Part of a small language model's weights.
Architecture: LayerNorm before each block, no biases in attention or MLP, tied embeddings, normalized queries and keys, capped logits.
Training: a variant of Adam for these matrices, 175M tokens, 5326 steps.
Each number is 128 + 24 x the weight over its row's rms, rounded and kept within 0 to 255. Layers, rows and columns count from 0. Numbers have three digits each. The size before them is the row's rms in percent of the matrix's.

# down: layer 4 MLP down (transposed), 640x160, rms 0.124, rows 507-588, columns 0-79
# up: layer 4 MLP up, 640x160, rms 0.154, rows 508-588, columns 0-79
down507 104:132140127162142105187128103115094118133116131135136149136139103185190092139106140105122126086156129096123107096129091143088087097129119121157152131166109121121148161116125144117110129159125144142149155125153130137128145115144133077127109083
up508 110:079136117154125154143111105133102117101122150166165140148126085109115141130096102123137114134176111129118119096134088144152102084150131083132144135141138146101134142175134144113130101183131188107184120134163127142122125095094130112123152098
down508 121:159111123107132149181115146084145144120112124094156167095108114094102104124101119103130148114148125134087127099115083136176103115136132161155146129123142148119103124144149092132116117098130118111121137108112126148124140144152130143109151077
up509 102:147112119180105123159144149174074126153158147118117120156105103164113150145118107116125126147118118143131137129148116091128081099138113160138142149117086148111164110123174134078133111180136134128120107150118157138127097111129137123080130138
down509 108:131097136121110079135128131127138168146123128165142126147100122115138132163145147161126118168148147113089097084103168161100132109137134119131135121143123148135101160141125046122124121095131147114114113115141109126131145171165075113134165137
up510 099:137147143103110132141102125131075071136142124129148173076163126180112135083104104122140143139098126087165124157127113119130110101144121165124105124130148145155111133174145112139083148099119189107160125118126108141135122114154139159121148114
down510 085:097096121157112136140139145128113190126089149161117112131106150130106122138163119092113138119118151080118122126149101077134141177108117098092144129141155108149135120102095132138089143123186127119086157131132107103093158100127130133136116089
up511 104:136091127133152122115135107124114114139129077115196154134135109137176192108117119128134103152109106144143143107160149153118125130168145102125133110163130140116145151152129129152130095143105117110114141129113152160150159119125107111066111140
down511 098:126116113121132150082134151098109109122104114127135128142171148130120148126054134170130148090143135138144146145188133136110092152110127153165140119097133113127134131159116101156129102097136110101122135119104132133152099142093126118205120131
up512 093:147167139112132141109078139110137120138133097099080143163056109102149135116148119128121111081146104166128108170124169084152147125148111146171140151119125123112131090114157159121092141118125112085134124111141126148138155094143097111114145158
down512 090:116160126108130147084132130137146148107107120136055129150120140119116133166148156125126142089117110122172144191125115136142229142108163126105137159103108120111119149094152106145101122114151108087131152131166124162125094123119097135116103145
up513 102:141151110118127104136158147149140144127111141176121127170128148128117106099108106111193145081096138110146167165137148159088124143126115169170134112156154138100130131109102147140098100113161181104162136115147109133150109090128117152110154098
down513 088:145166121110118161166129155134133139158137141113122125114115162133133131044136125160081144137140062134165175116155132114155156130143127123110130112155146096154125129095153139146129155110131118126121105153089100102131146148127155144102146152
up514 111:113113115116164119149141135100116109167138117166120122153111133147148113140142110140172161121096133158079184097160122138169123118119122169155142097136111164153130134136132111130107111140105125118124142114158164120145098114150111085106110142
down514 125:147115127140113109112126163109089139121142121100142171065103122121147097181119150159145110078099158092126141111117109104123113127150175107124142112064106127119126143157129125116113111142141154122097145134112083103147122154126174137124129142
up515 097:152157116139137125103141147136114094138119179089156142133134136161121129107053126108160144084053105142116136140107134131117116137113101127133149098140159136146094143178170159141128105152144179105131102127159140164136147122147135123127138080
down515 082:154162135096141143123126108143113174109153114184103120151135111091126110097131114172128123122128121132148160141140119162107094138160131149134113117137082128134093127074128151153140106145124104166120136123127105112113145099089117137167074101
up516 081:149089144139102155120118142183104114107148163109146171150131126174128132116117111139140137145113135114168135114113110111105099090144129134104118128144121172067127136138117100159119140127125141050177157138129116171158124125127144109152151114
down516 070:111131068139115096120023115139154139110141118137187134131129132158171163101141121093137184094149123125108132145126097127135165123157129095153123149130130139111102087093124148141102146121125111134156087121153083119169139143173158119125150147
up517 123:148092126136122141116135155143105121072091110150123135127067130131099141084106133110159165125127119174171147156153161118099107144190124123171111175090126153073134132137143134114116122123135130114154111140115115113171104102102115150139148155
down517 117:113114133123186105159137131121148160100146152172112150133143094142134157136142147146122075121135104131119175108087119082154109146152094109114131131142075137141103118103163129112140134128110183141148096137086116132141153104134102126181090144
up518 111:098135107116141152140135151139089111108118137157101123117091130154152146159147100097162143120147075190094142104110135117109117107134141120104142165129107149100092150106135088147142177134100123116165172130113126155151129133127129123107142160
down518 103:099112120097141094122131155131182160140162127156129173128168120089115147150124165110143107117136092121137131145091159184089148115125158114113144127121057161117155175126114106130150121102151145121098139141104124134123145125175113117162133147
up519 105:156126139128105105103129128110139121110147133120120138118128151134118112134115100157144163125152098151087138146116146121147118103121077140135141168141097142100136095153128172135130135126156126117111122124105134158162107145135125165134138126
down519 105:136156133135122134137134114112127160125173127118119131129149124100070148105117147110127138182138130088046151056125133148139095152095138135122119136132110118120126120157140153130133099110121168141102111118145147112121122093139149139150140095
up520 087:154134104142141133105098130166131099066140135095183145146149116145146161098124085109131149086114148137104148095155105132110123106149105092117140145131124137102146125146149123152071176107126123078146116120111133183162134114141127135138130125
down520 090:117122120123103136166099119085114110161147108121164112105108164152175106075105124156146168141128120142130131088154079098132144167117161134129119110124145126197143123132098149155133172148099160111111132107125113131134114158146142168146136141
up521 108:152127113105156138124114131114150149105100136154133110162127147140095112125104126085169137098085114119116110113095116128083108163117089111121167169135163139092087159158142153135093110112142151085128086110124155131108096076117133179118137145
down521 094:136104120142118115169145137104142125102141109141119145128128164089114171086100134092153133100123125104094066108115075139112122122171118185120140119081181148133111149142138143130159164131101067123142132104109109150122149088131175133123136160
up522 104:142139103104113126143118118140145117119122155128141136161154128128104163127126107139112156048110152141117125119135145141153122098108119169153162135116130141132089144155138106116119117153132161086098102122121141141125095148138086173085159152
down522 095:192113120138113125115131077126151122122108123144065115102116116117097168149166102094099105096112136145181133150138111110118157142144145163091167110134144146116118161071113114141183133128159092145096147136120116135122128123110158143124124161
up523 119:089106129100122162123112148108122159121097106135105152100120150141113121156130108133137183176153114134139139107152112128106092138136106139143130136121176149118154101120113120064143119111135164121160144135099134190156125148121109120081137122
down523 122:138129118159142111162127168121066148135171119144154141075143116113147124120121129110090104107133154147092152163118101158089151113121120121135148183109124124144107105091127136119130112126171108160127171136119104140135151134117166112126142072
up524 103:126064126119116151112143125133112151126129105107103120104124127142155161164127136122156134127127114102170136106152134182117131154156160107153113111129174131097151104096127093110142135110141137115138207123123117147155111111110139110156114116
down524 082:115146137105123117116126141131136170142114135120148176149131127085108150103116176162137095167135103153101163093134128099109120116135101148119154148097087159161108112128147146165125141142153152103114157125112145129126110126135153145141157118
up525 092:156103153168090158144135144135109121108131189102089125130109145145089126127084151127105114130150103142144141121112131124187138143129122143096151133154102138126118088129124103135137075185155193124165133150133151134119136108114142131139187113
down525 097:117161135100175134164132141120139121096108132120122113126127123123159143105150150125163132148108134110130141123101099140138148120138121098134075100124182125067143152087109136150108126171097092135157126115164112115132177161143021136126126146
up526 112:135112112112075178099139144173124094079134119087128122154085165118081157069115136106148160118115132182149126158139145118096111146153164114161149141116145154115140138129145125132125089146141107116125123147133088112183137125111120156096129114
down526 115:101149137089124173119133130156158126116145146141137155123162124097148146133115111109138115171131129113097086118103141123102139100133112112149152089075048138164117154151105152151126118154090106139138138150133118125110103121130113167121127119
up527 105:155080115154116150140134156170111110095176119157131108147107161156179104129133103097175149083135140151141100150140116125129098103163105116166146116109153149097095133131135138118113160128117103118154135131118126134137134132135065122143088129
down527 100:136133123092123147121140120131127124131123118129147112146154135121126093140138141111135158152135098114083144200099135134130144121090076153157092125130155165095143194108101151122109114127130115085158130168119112121122130138106087141144105136
up528 090:104137134107095162140143119179086120080129113128130145117128156142105152103109116105153166144089130123174176125136114139124098140115155161131124172124116175108130109146136157122142123125159148104171120133117104193186119140145130151138158133
down528 091:119141065095111139110057108150146131122129101117103157144124153132152104142134137129154117147097146115126083134088098111117123140183136109101103150155170167123123130122100171163108114154130157102143134065134119126189185179141153136095173133
up529 098:088090127100120148108118110137160132110117119118139168125133096104143136101102109141140151148119119156173147122117107121141120143143129122183133108131176132116143113147140093105157115108140119106145158138097139157140159111105079150149113128
down529 087:139122124156134092113133128121153146167124120101111111114117168121119114144116094145141110131104168125178108126115106121098161154129165111108102123105140135105104106109156085146159087126139119112115130146136150155138089142118136107154142133
up530 099:120120105134138159157148112172097102098137139099100148097095125091103144091113099097168142133124136112171138176143133110152106097126167174131104154112119145135156085143172123085115141093151146105187163124114092153134145140144142129089115120
down530 128:117139110114122171141103096140102106122082102148121141125109168104139144118120120138108144119121088169140123157130087174113100151134140119127156178115110146159121137159097143154088132142115160113125127109130093114120170090092144138091139149
up531 095:125123123145115113164127114123153129155094150109119110165119127129154129135118136153139134146123130169134171113108121177108129100135153098131110160167161129125090125085110138064083140138125142089096136152139177112129130151127151093143120125
down531 102:135133128108145167129126129186142118113097119062142129111143058128134127169104146048122117126124153156142090110173170101149121156150185161108119123122152115112153158116116141115175134091131116124121109108119100141100122124122124138134116126
up532 089:161133124138122135131127159101162126114178127162130107104075124116126150137099127131123137111073125117133143134127110147166128145158121156181125178100142165089104112113147114100109147116134140097117126125105159159150152114116101130131114093
down532 076:115144152144101150141187146141134124100148105126115127125135108121136161083132129151124118111132099132124122166118117138154109126124116107184148172139117250165126144107119132110138129173129133050141156141105145147143138129133150133085116124
up533 096:161066124158099143124118114140142111089144142136137138116119111105136152083094107115146159094128143139178131139185129142134124139126165114129149203150175138095153111146153120104090161123177156106140120122091104174138127098098129178122131120
down533 099:105157123137127111161101157100140099128144117162186141142083129134187096153124119100102130105113137107142160112104118148094171157133132137146098096096127069162145116138104097114117129113144161146124135128159135123150150152120161106120163101
up534 093:144151126109152160104137114208171081120110149125137148161113120158136119095099121112138116120075134124138147128139105140112126152154146096114116108125135156105130145095181139136092130141164183100182104104115107128192159136152119157076135134
down534 086:116136135099099141128153130099128114143107133144137122108139134104093149080108087106136163100126164123112157130147136162108122098128153124123145125081143079103090124142113151146119109117151086140159134193113103146116112126122150170157128116
up535 123:128130132150097095147118100196110144122130118166120150110111140151114178125115109167150136149098113127174182091144124167119106146121114119173148155098081148126100112142106104111116127116195152116177153130113116112160118100094104135146102155
down535 118:097150125140102099109131143133093146130083138141151112176121131141130151138135128111099156146116150075171112124116141084118114142157116116146140095147146159122135138129156137108153142092114121114151096121114130081130129102147152144094127106
up536 090:114159119146080153159126130134095157126146117156114108134110143125167109153143135138201135137156123102094125135144117122158111109129130145146139136169115155146142101170133147131065111129153129105134117104145183124118154102109128116155119093
down536 094:113135136158092136135116134139138114162136130083135105096118132106097084128124112161142093128152169143086128135167134157181102117144087126145132113135170153101116146138132129136114074119151106112107108140086100146116144132107132109164124081
up537 100:107125131163111178126135124150135121120150133156138090133105142117158167106157124117144151156149117137169155119121121159093126103152160141140100125063135137134126112103102101070135130140112123117111158155118147147145158118130132113140115113
down537 092:121093131123133116139121109141148153110143156171169128121115118168135134131118133185125156153139138164081137104155116130134154075124109120111162108139116058121099116130156129131116116074167161147138108114174125142126097124120118114131135120
up538 097:086117112186116107119111101140136144145121164143170131182147146110153177123122121167165118142119123112149189112146094139139144089139142125144144134159142136094153143149138129116092114107157126084126125135094154134134134109103070099100116151
down538 102:130117127110123094130110123107134124134146141160109102106120108143126136101081097119109127114128087091122141202149108148133102142109150179157105125109133145122171130129132099165138124109153110097124153114127147127120098118133166094085115159
up539 112:137089119131170128123145066143140119113139123136108108139124155132138172112115157109126129148104090133196150102129152143119121150125129094175147095119144150119107121077125095117124145114118135126158172139109112146163147122125115152085145146
down539 097:130125134123144107094137108133153190147085117084165085135144152120144142113085161132123093145139112128121185144114142122065180137160155145107111147096107131093142106081138140175114107107125108138132083125143130135146073110127145121108132178
up540 114:118091118120121118129133096123109096113145115106122136122125134131138119098109138119119160102124103170125110120175113090158104112139098128184100120131168154108142142117184116090131161148126121127145163147147119122159093145094132133149098090
down540 129:148123130117104151093139122113131126106093114130149143134139150102134147146108133168128137170165170093106131144096181149099174116077125118118082116101133096128084132091105114154155179095138098129142168120144130144116107112105129112131143160
up541 118:134088126154084133129130120111142146097170106113125145132090134133136183142159168149138150153112140162127131156136157168096114164154128090125170186118154139113136135110130100105112151165131094110099145175061118166132121104126117138113149133
down541 121:118134129134128129152129103128150074101106125090095145141174142059191125154191097159113107118121124158096125132084125139123118150091131128096131134154091138094100132146116161095142121151113140150158101119130152152124125107158116150128110132
up542 106:107103125144129157173143127148087102115165135135152112123135105179129123136101139142141139144149140132130145080128127194141095119110112091120174127134088156112103127153129090099139093151150149126149162119130111126122129185110142119137116108
down542 109:154163123101117137134127119102137142166118138130115158099135146138080119113081103131132093101113113140095092157128108131121158123142129170135146116178114122165064155134156110138114179108144119107112082129156126144137099118135166143134129149
up543 082:131143124146108130099135133191111119081169121158167164131112147181152170131109117111173146114093118116124182144157134128146120114154147121136101128114109181104121117116132137123104121133176148078173159135135182160192134137122105156126153121
down543 073:111125092140118141128097105183191115107102130116097138140130114079130126150097139133141145115091124109146116144146103129130123132119136114169118107170123253126093137136131140139130133133169143067164162117103122133195121157158137135092155106
up544 103:125135115169121129133134120117163123141112131091147171144112117142188157111160146164138132151109158125130131103112105157133119077126151128120109095136109146126102141144101108123118147174123167109108146147105124131153142099167104078121124107
down544 102:140171132139149181162125115162066149147116104124124134123136112087106101156123144148114136113135135126142147084151117134152162132166128144124128106108113100146122158115109128135152118108120088135156089122133075123122154162134124143178132134
up545 091:148115115148068113161127154147096067141168103136134180108160105175137141067123079137101121168101125154117120144143083112128099114145108115126141149144078162127125149170123144128132156101101115134122138116087114132147100121134140119086153104
down545 097:157129132161164152171122110129141146118119149122127107122149117149114103152118134134129111123109129145118141105098077061127182125117130110121125090143119099149108116056140131140129140173130155167123136122164110143102120108109110109114091117
up546 079:141129130125100135131114127151111130094156135159163174125139155126122151109103102124141134141134126140145154129108112131134111130130077158177128156162095157073127139141156134093116126138123130087118135145108148163167189117131112116109135123
down546 086:124157098110121127140091135117138087102105092171091149110189109131101132111116156132152143140114116180117136153161152119114087133135119124166120152126133170172137139103159136109113121139115161128148174118091133114169132132130142137097080139
up547 089:141156112153098120130119165179100083104151155103148162112122086124079148137087125117111128096106109139129139131141119120140117100142127148147126158155140162078132135130179128063116100142143146097157123150092101178130097104123126158116129115
down547 086:068129139134133126143145110121151161096135124110133153129161102144101103113109169113135109115141096100146172151133091151106158148140137131138137111135125104102102143135120128152107099131134114107109142149128143142098146135109119100136150129
up548 103:126102118132129108142132105148122126137105099142099125121064113127103196109147112117161131130112113189131144108158128148094083151136140132146119117186154132098112158108116136094111128145194120104152105125142141115158133123143125116127077109
down548 093:124153125155147113162133166132066161123141124143158103132101120137091110096176128129131145099088082150125138124114139075102126100090123142074078168129115128127128117067137131128160145137193156111108101135128105121115165088117148124118109119
up549 107:116125120122113137092137086175141135095119104163134100107148155165150150078109161118191118110130109165113149123131134153147106136151163093152108136146131160095091117133131119154103122129135116114131134126165102101130121168113125120169089110
down549 105:096111115153191158122121107098158159144156133120110139129096178148105135157139092109080155114111121134139149142106137103096114141076097118132141114160130150127072115117141168151166130126113138128146149139117145168122130136119187134156127149
up550 106:155132140160103161155128159119119122155146109130111123140130125109166140136127109108142105164139115160143117131148111134095131105155143132132133123097139135135122125156114138103082153148134169105115157146161148153115098153138104117142125098
down550 095:118167126111154112103126131181132115128159117107113088129124135147129138138103156136134096066120105104125140133140128122167127103118160164139145155147175152145179131171086131111117159138144144121083104129102109155083103130127142105169148132
up551 078:121150146128110164133124142192130134106140133107157134162101132161147171121098085117177152086110136148156108147170110135139107096148155144148127154149127189088152141109130131132115157112151127064167138128149166155190098138109116140127132137
down551 072:143137037101110093100045122146136157117120140123137128156109127172172075154119074128099124104097124129129144149122118165105137143126121108112152120126125183136099104131116142203126113113124103109147137124114113146161115156155105140113130142
up552 108:137083133144129177152160149143097117103146141146142103132133100115111103069096121112137124102136111174142110134165088113111059128110151126131135143119162161113120176135121132106120115108112151114164107128161139119122099070104090127158107113
down552 117:096094122107139119159134137133125137124163138151107130156120135126139097150129121128118093101133098105151147115125072130117083149161140149144114103150105136147127160114153193151111174136111161120118123111112134131136159120141108128143079187
up553 102:141107128172107129141098069149142137138152106126154151136104133143156126092138127132166146157129115135147133150137130152119135155150071113133157123150122135117129083122127142130083167111170171108140114123147110115173150115098103124162123104
down553 091:125118118105118104127143124127090089122110144105137126131097143118120164103102141135137097098135124167167167106120126141151115117174156134121142126134101082117128127129109093129080136150134165157123109112154150121143159079144103118121093093
up554 085:157133142125098158134096131165124111085177128150120139145098113134122166120103131138123138115092093141086143129119101108152113130113095112172165139137103155132125135139132132100112109160153156099157087141160130134118099080141099174124125120
down554 081:118172120096141194119144173161094151134124124159109148160131108111132137097105147140126119128129110154101117168163116121119120115150158165137140142137103166167111092103134145113110095153092182101122130138099103116136076124113172152164131091
up555 106:105113124149164156140127085189123129077123132120165113149106121099173133074093136150135141075126133146119151105132140182097124096126169124170146113082136145095122140109115074098098134148113139108125169136146126122184125132116084121162101096
down555 114:108117117151152125132125125165103095122140124085120113193175165125119104103133127130112151095138110140135185137121109128164131130144128157124145109155116150115131121140064104153130131093111139131192136133132105122146108102146117121125095151
up556 110:102119127153158166153109140153103132074150144073127120155108087138119159141143140177120110130167085155119131127103140136142103149128118111098172137140109136108124065160139097101139087143124173111117153139144151150155124106090142105136138124
down556 111:123128121171153110187122140102109124126120126137080128093141093124124121115119109159095134096137104120125101121141142101144112149120115086133169123145089135099154132131159094130158184166151121123147164146155107161137130133138122137126118109
up557 092:170129115124068180155146131141123101081170138093090142138112114142135147109110139132140156102097107177130128141158129154164113135146145145168143167141135158078143116137128124094126120144130120081163140134109111166153136116134112143114153118
down557 080:114133168092136105123149079144116126146097132152126152098083145084139130124112128126112121128117094175099149129118154167112103135139143076109145100181087124105126114091117126075106120093160158138148150125146120128122124148135133120107095192
up558 099:095132142130104165131134098158112157083147093097141099142115098100120167103109103110151169124125115173152125137162127125092098141180118106145152163119186161109123121137164079108098130133182137100139147128153112179169179119091118123131122136
down558 101:139146108129132120118120163146143113138120108140079169108148121144094137078110113135135119130094103139104159146165151142090101154168145147132152123109151150146100146137089141163124096114068162122144140131134128107170102148107131142067174142
up559 115:120101132150122155156141116114078078095135110115093121152159084155147118147158105142096127152137132134181115137145077131138099090158133125110124158112168143128102166154138150073134154102091106117130129119152139130129132107137098123147107137
down559 104:150133124121132103113117134162138117139144140157090133086130087134123102105098133124149074087140103122127078128141059164137142122144165151138126143066175152140076163129166088149111117096120099113141107117108124116144116133174106157182127162
up560 101:152064123092119132150129146109147125132177131132129189156130092136154168138110152149113127132107138142113129172166137144153125104192130132125126145141137141089106107148157128115097116129115112106122171163109112133168080126142101154124113143
down560 095:121147116146168134131144159132104125119143113087147172126126117122173112113117166126128124111110133115141070142123097142101171123134150111115164148081098123125133133164109166114129171177149036133129117130082127159130116128125095097104114071
up561 111:146144113110073193144152143124104077118146116129075169155118139171129111155139147145114126142148119150144087170086094110129110076142133154089133156118160148141120159129141136125099174134106159097113137167100105118131091133147124152138106154
down561 124:120111123115135155137126067161111090137131127138149148149138163137097112149098130131134128092134123151152138120104154105085135079120123079140153142143077138120140150131174134109142126136143129164142129138122095134147105145077139121165065079
up562 099:106088143172087167110110111175122172119113121126140151120092157114148152087157119143182137100156120155106115135143129134121108139132164085162129135153144152107163067130130130134091128104134093102160146132157127111157141081075095131132133108
down562 101:130116133093138144143118140161133125116118136157124130121063104109141080117115135160141140157148127189132151089119094126125149124116155110112120129091140131130109093143138132156142080161099144120106108106112180111139108100169097159121085130
up563 146:176111117148078126103130099115123113108118156118152171162119130109142125088089100108142156115119139108119160121162088113134132108152102151162141127125111130135103134148134140133085149146123149116116149124120164148161108148074147124097148106
down563 110:121113081113128143120021139134118140089136106109137124102111138116146132134131128133140149120096153098113149117146134126137181127147118135114137155133164000122112104117148136149132147119128121208114144126126131135091117130134131137108112127
up564 106:102110100110112110087118124130126130084106129140143136142108165135158140100108125144155157149123115162127141151183134107109105158178148093177126171127150153114103071111119130142123167108137156119155187124116107137188151123113140108146170153
down564 102:152155115106155144143122172106127133112098104151128142081108091166132116120084141119123085113117131141121149128142136147142136130154136037099136130119137131140116116075120108143112114145110131146100117114160121120134090149121121134177159115
up565 097:135094111110105160094121137157134123135132129072134145162144118088138133104130104123138153087124119138149155157129151114120145117121157118130118177146153137101140098121163089111072144075134118107138115109136117137177179151098148149124118146
down565 092:140106128160131127111121101130122125140153115088154149156125150135160121131139181091150155109134126113087156104144136115142162085166115169109114122116118069140144101137167188166096096161127132130103107138131146131126127073175143154147141098
up566 080:097104149122093137110122121153088107086145093111159145163134126165139164129103085165168162148092139119155128134140117144166092118129135139123107145140147184096136153113157122118136159129178119097128127120149172145164119126118110166126149126
down566 083:117112046121117125125035142133149138105131113116108153159100146153158118116091091132143151108121150135121110133132111106110147133144141107115153164133141189123111132122118153163103151144172127080130125056139116134183116147133109150124158154
up567 080:159081115115096109115138157146097139125116180135124179142123127122162155124148111124154139140132088121123120150143107123142076121135160118143112126138140176096104071113102094107125172140158163070156161132101140172153148119156101143123127112
down567 078:081110151140138140111117134082120118127152118133126119129136127119145126130163117147133111095119140139095087164105111139140128117101131097193124128136128131177175166156134117121160103137121124135075178123165126094115088145155119109115142107
up568 105:115142114120095121170117103134131102109133107120138113175090085132168147115147132154147122141142122166103115086112114165113106084148152100158147156156166149119090115142084127129117131096104091112101176122123125108164121165152145122158087154
down568 118:184123137133133136099122087126147084140169094089140113091107119131095154133124138130100079096141129134083083145130116143112142137132078125133138127151134140112130142138101155201134123132079057140159124100140131155117098130146139153129140113
up569 090:112073134127094150128127117132131076113157098066159143190128111135151150088073117132120146109117121151159108122130162100116105125145102095125168179144150139125139138181112094133116088136119110117119136131151148159162128149101145138112125124
down569 088:134146133126127099090122126131106139115130118141157139108128108125104133135116094122112142141161102132098126090138149152138161123118112148149098127108115100125137104133136101156110137114112088163108175115117113171118096095174122127151111098
up570 112:143089121150122155124105152149110116090098115095125105156109153128113150120137097099174165087109125157196106133184093123130076125117143148118131142086156149138137136147142131112113130120132127106126149134103124178127149140148138140097135135
down570 106:138133135132099101107137146111136086144128136128146176154096161143152130122123132108094114125150127123144113091168142170066116093069087117135129088137131129115150124136103121148068128159134139122157140118111133122142176177153147127113162153
up571 099:184088118140117097149144125130116124118121122126125162147129129125107170141052132137131146117141131123139102133140109155163126111123106168099115153103104153136071107128124151116117176106132143114129094158136140157156085133095142151156133101
down571 096:120114110090120120123116140133131169162115126166052155136123214151158125111118101140121103168113126146109148117141106127103150111139120147142138127140150164139085115139140126138081156106120140111130117117146170100114100154146088118138137140
up572 093:146171132092118113133111173175138102137126131134094141151105103135142134106122089126115124065060098154096130145171117126106101128145119140139161104137071146116115147125128100135135113125184157125153079129143136144158152160161103144112143116
down572 091:132139114120121153124112124132150105119147100158124153139122091095146098147096108110121161165123144173141110123147097106113139121120126176157178160103116131134138093106103102095137153145118106153112179140103085121105155135171096110146125122
up573 084:130161138147113181145127124172109114106161106130125123147113120165112181086120107119174144143092120122113139162160121100151115152155114150138147161108097159094131114102146149123086141115161172078152130127150132147171165121119147140104138137
down573 076:125099071116093136116042127155151131099131108101136152160138112134154113125080116156164133131122135126119121140154098127130139159176117102174075138157144180133097138127117141172094111140118162080126148120114103136181169115133167138096178114
up574 089:107073120154149158144132118142136141121137159103154135179136115128135165124095140138128147109101100141130147104139113145132119129143137104127124110125137156092165117117157127108122093180166154096120181138120156150160121127097121098096131113
down574 083:138155151133127115135160107129108121156114126098109146140126104160096113085100153151082122093103065119111177168117103150144107153152152132139105110098090149151141142136136085103088134142136162101150121123158144136122139117122147110114155131
up575 095:111117127139130154171140123136135097134172117122123173114138082124132122125134126141088137160092111168130111115106070127115088120128108127135174167130127141126119135164156131094131122135143142132114153127105132159158144121130141114132149107
down575 094:113148130158144134120137159119102091127112121179142107109149134126116124205128149118136085120116149066126132127132123081174188082108123165118133147135149105149113109130116203136118102162157058156155132117127147135094146103105130122140121162
up576 097:156127129117143150147147128148130119104148121115131122115161142161078101134090145093150144105111118133148105131145171089148100143141090151126170134111150146114107126161147124148107137108161183104142090125134097165135101107114134166127133160
down576 083:142117114142089133122122140093115169141078106131069118126145094108132161175104167126141145152143125135119108080137126122156147104129116144105180137130126151109118180102123121147101151126115142099121122123157143132144152116134112150099109145
up577 090:173144153119126177121126183127131150094147149150179146132083110111147163134080134115133101091126107129103156130144091142143099140152129111133143119100127155068108089129126126141105122158158138106147119105108103164152150115133112125130106121
down577 084:113122101114155151140096173107099116132113111132131148135149136170111117095135157109156124094147105143124162177139107142172101142105128113174130148109148132169121114104112154142171118148120135120110133109141114115121108112128174149105131149
up578 107:157123128133092104106151136149112119079146088194123102093093145136150108139128124141131124109114118124098139173162118156122108140135135143133147144143106147111086184156095162141105108126148130116126085135131160105130107073117084166141141135
down578 104:156080133125150112095132091105145116124143151134127124118116154140146131117132125155117103134147132124077135104157153096157133131175144093072113107112117143119125155104115122152166121121156146136107133129082133122121148160154148098112109151
up579 080:149078128139088178091125149166087110120112113119141135148128139156149114104123147081172174078078116134145168143136140102122123132143126121095132127169147158099157148104170121153115140117154131118213106110134125144126151119121088129109166161
down579 084:136145107171097146124119144145093095128119144135149129139075166122138094087147164134144082136134160127116105121162086119149146123109152128127158130145133129140122176116128132138154093178111065145111092136140116155120104109125135083141128120
up580 090:096103122153100136145115154129109116078106141141136104126100150138150114152149128130144138143115139142125169124145103126107103158142133131092127125074135160122128154131171143131116132149140193123190139122138097140194105118153126111126142108
down580 074:106149112120126140135123145104151118138121117081111158100100141126108125159125139125112114119098115125143126147171116115172120107123112123163121110102139109132128129140159119154168138140119102153113177185119133139113109115124134162141123112
up581 109:147131126075134129143155101175137122117127129149105191149107115135116146067087140103098146116093146157123157137142167166137130136134140163155112142111096138137153123122130113112079108136177141103150162145127098104156090115122142143130125171
down581 109:170155133137163116100131134143147171143130128123109135135171146133171132096130104145132119110128121092161169131131095165151134125123096102118160076173138149128126158140126109139144154136116099127094107147139105121122121124095152130147118123
up582 097:120134125147081144122135112135080092138113110126160156134119114157085130091141091129121094163149140139148141109121095099151127080184115134123089132124112153137136137138146120108114114152111193100125110113164119151138153110148142098109141120
down582 105:175139119139103166108125083115121209111091106115143129132132134147141125157124102127109127153137165094097084139098134124139121120137097167114113101070099143136174108133152128115105134121131149102108122136101144098105168121116154106134105090
up583 086:150120123137144161115128139162136118109144132138140140122133119115141155126106130115105102108079122135145183139149117113150124138204111131127118127083112150095140100075183104092114121126115149068148129144078143185144158132114090137121161108
down583 080:134152129126093154160171118154083087122099118099120129149170151139122129117112095114128103133086105121149121166138125149138109130177125118134165116115125116131139103101091137133135135153114167122120183127102111124154141117166114133060136161
up584 105:126164097140141132114122159128118110118113110122138126136086127117135158147191090111181181118142063140091152162119114128092137140167112154121161149124093143119121086154147133139130124168124099110106108139092124151126129106121116152062115169
down584 115:118141130112114129132134136149111122148161108090129128116117129104120118124140126137145102141102119120110131148081171116177110145136144124105124131088094139118130143121087116124121122135187129128138072129094147159130041088098152103120126132
up585 106:152121115192111156104135136161108123077136121093137102176106111120127165106073078134181163128167110179144142114135106134099092126150069112143142141120144147096097128135118115124103136118141105113138128124140163121158112104093117156149135124
down585 097:071132118152163122120132087125140118081130149153115122094121199104118101115104090162121102114137104112114114130130121137132088124098153106159158151129105118069119119134147137121139153095157127143140154141156147129115119135130136142147077121
up586 111:128086116118115133108124148121142132111151103077151145133121129134098124088125131127119181134121088179142098117133121063135105144146095096161133138093162144112124161115175112088144151143121108128132141131135120145144092129110119153141085095
down586 114:108120132103132137099129137098133161123127131145156137128136139137136132151090118168127131195168169085074143109109167162134152109094117095141102101104131117120083122135107126127150151126136142126130144115148129128099125147099090099140157134
up587 106:126090142170128119131146104136141126055143145075173136125169084115137158103103128120131109112140118152176149134112118165146120128135071081110144155146166137116110109127150167097132141106134141120117085135093156135125076070157093164123106139
down587 092:148103119100078096181134149081131111110103152141106153147117135171156140129166136103173127156137100133127109121159135152100102127158111122112183114164102130109120156165159102136116128104098133132121115130122110119140198165121070153138096139
up588 097:135130128115106173081132136187124112112121154145141144143140142160128136105108122109142145078088108132129215140163140117093096160144140114118099143146087163107150138151125133140107122118167147121212083117136101149157158145130109139126143136
down588 113:143143147120112105092148141099132130133104135105104134097106172114134156136096156143110096121122098103124088119147140118118125072124107128134093125143187126134146168090147112140117136155133150135174159125138093165114135114168135100118144136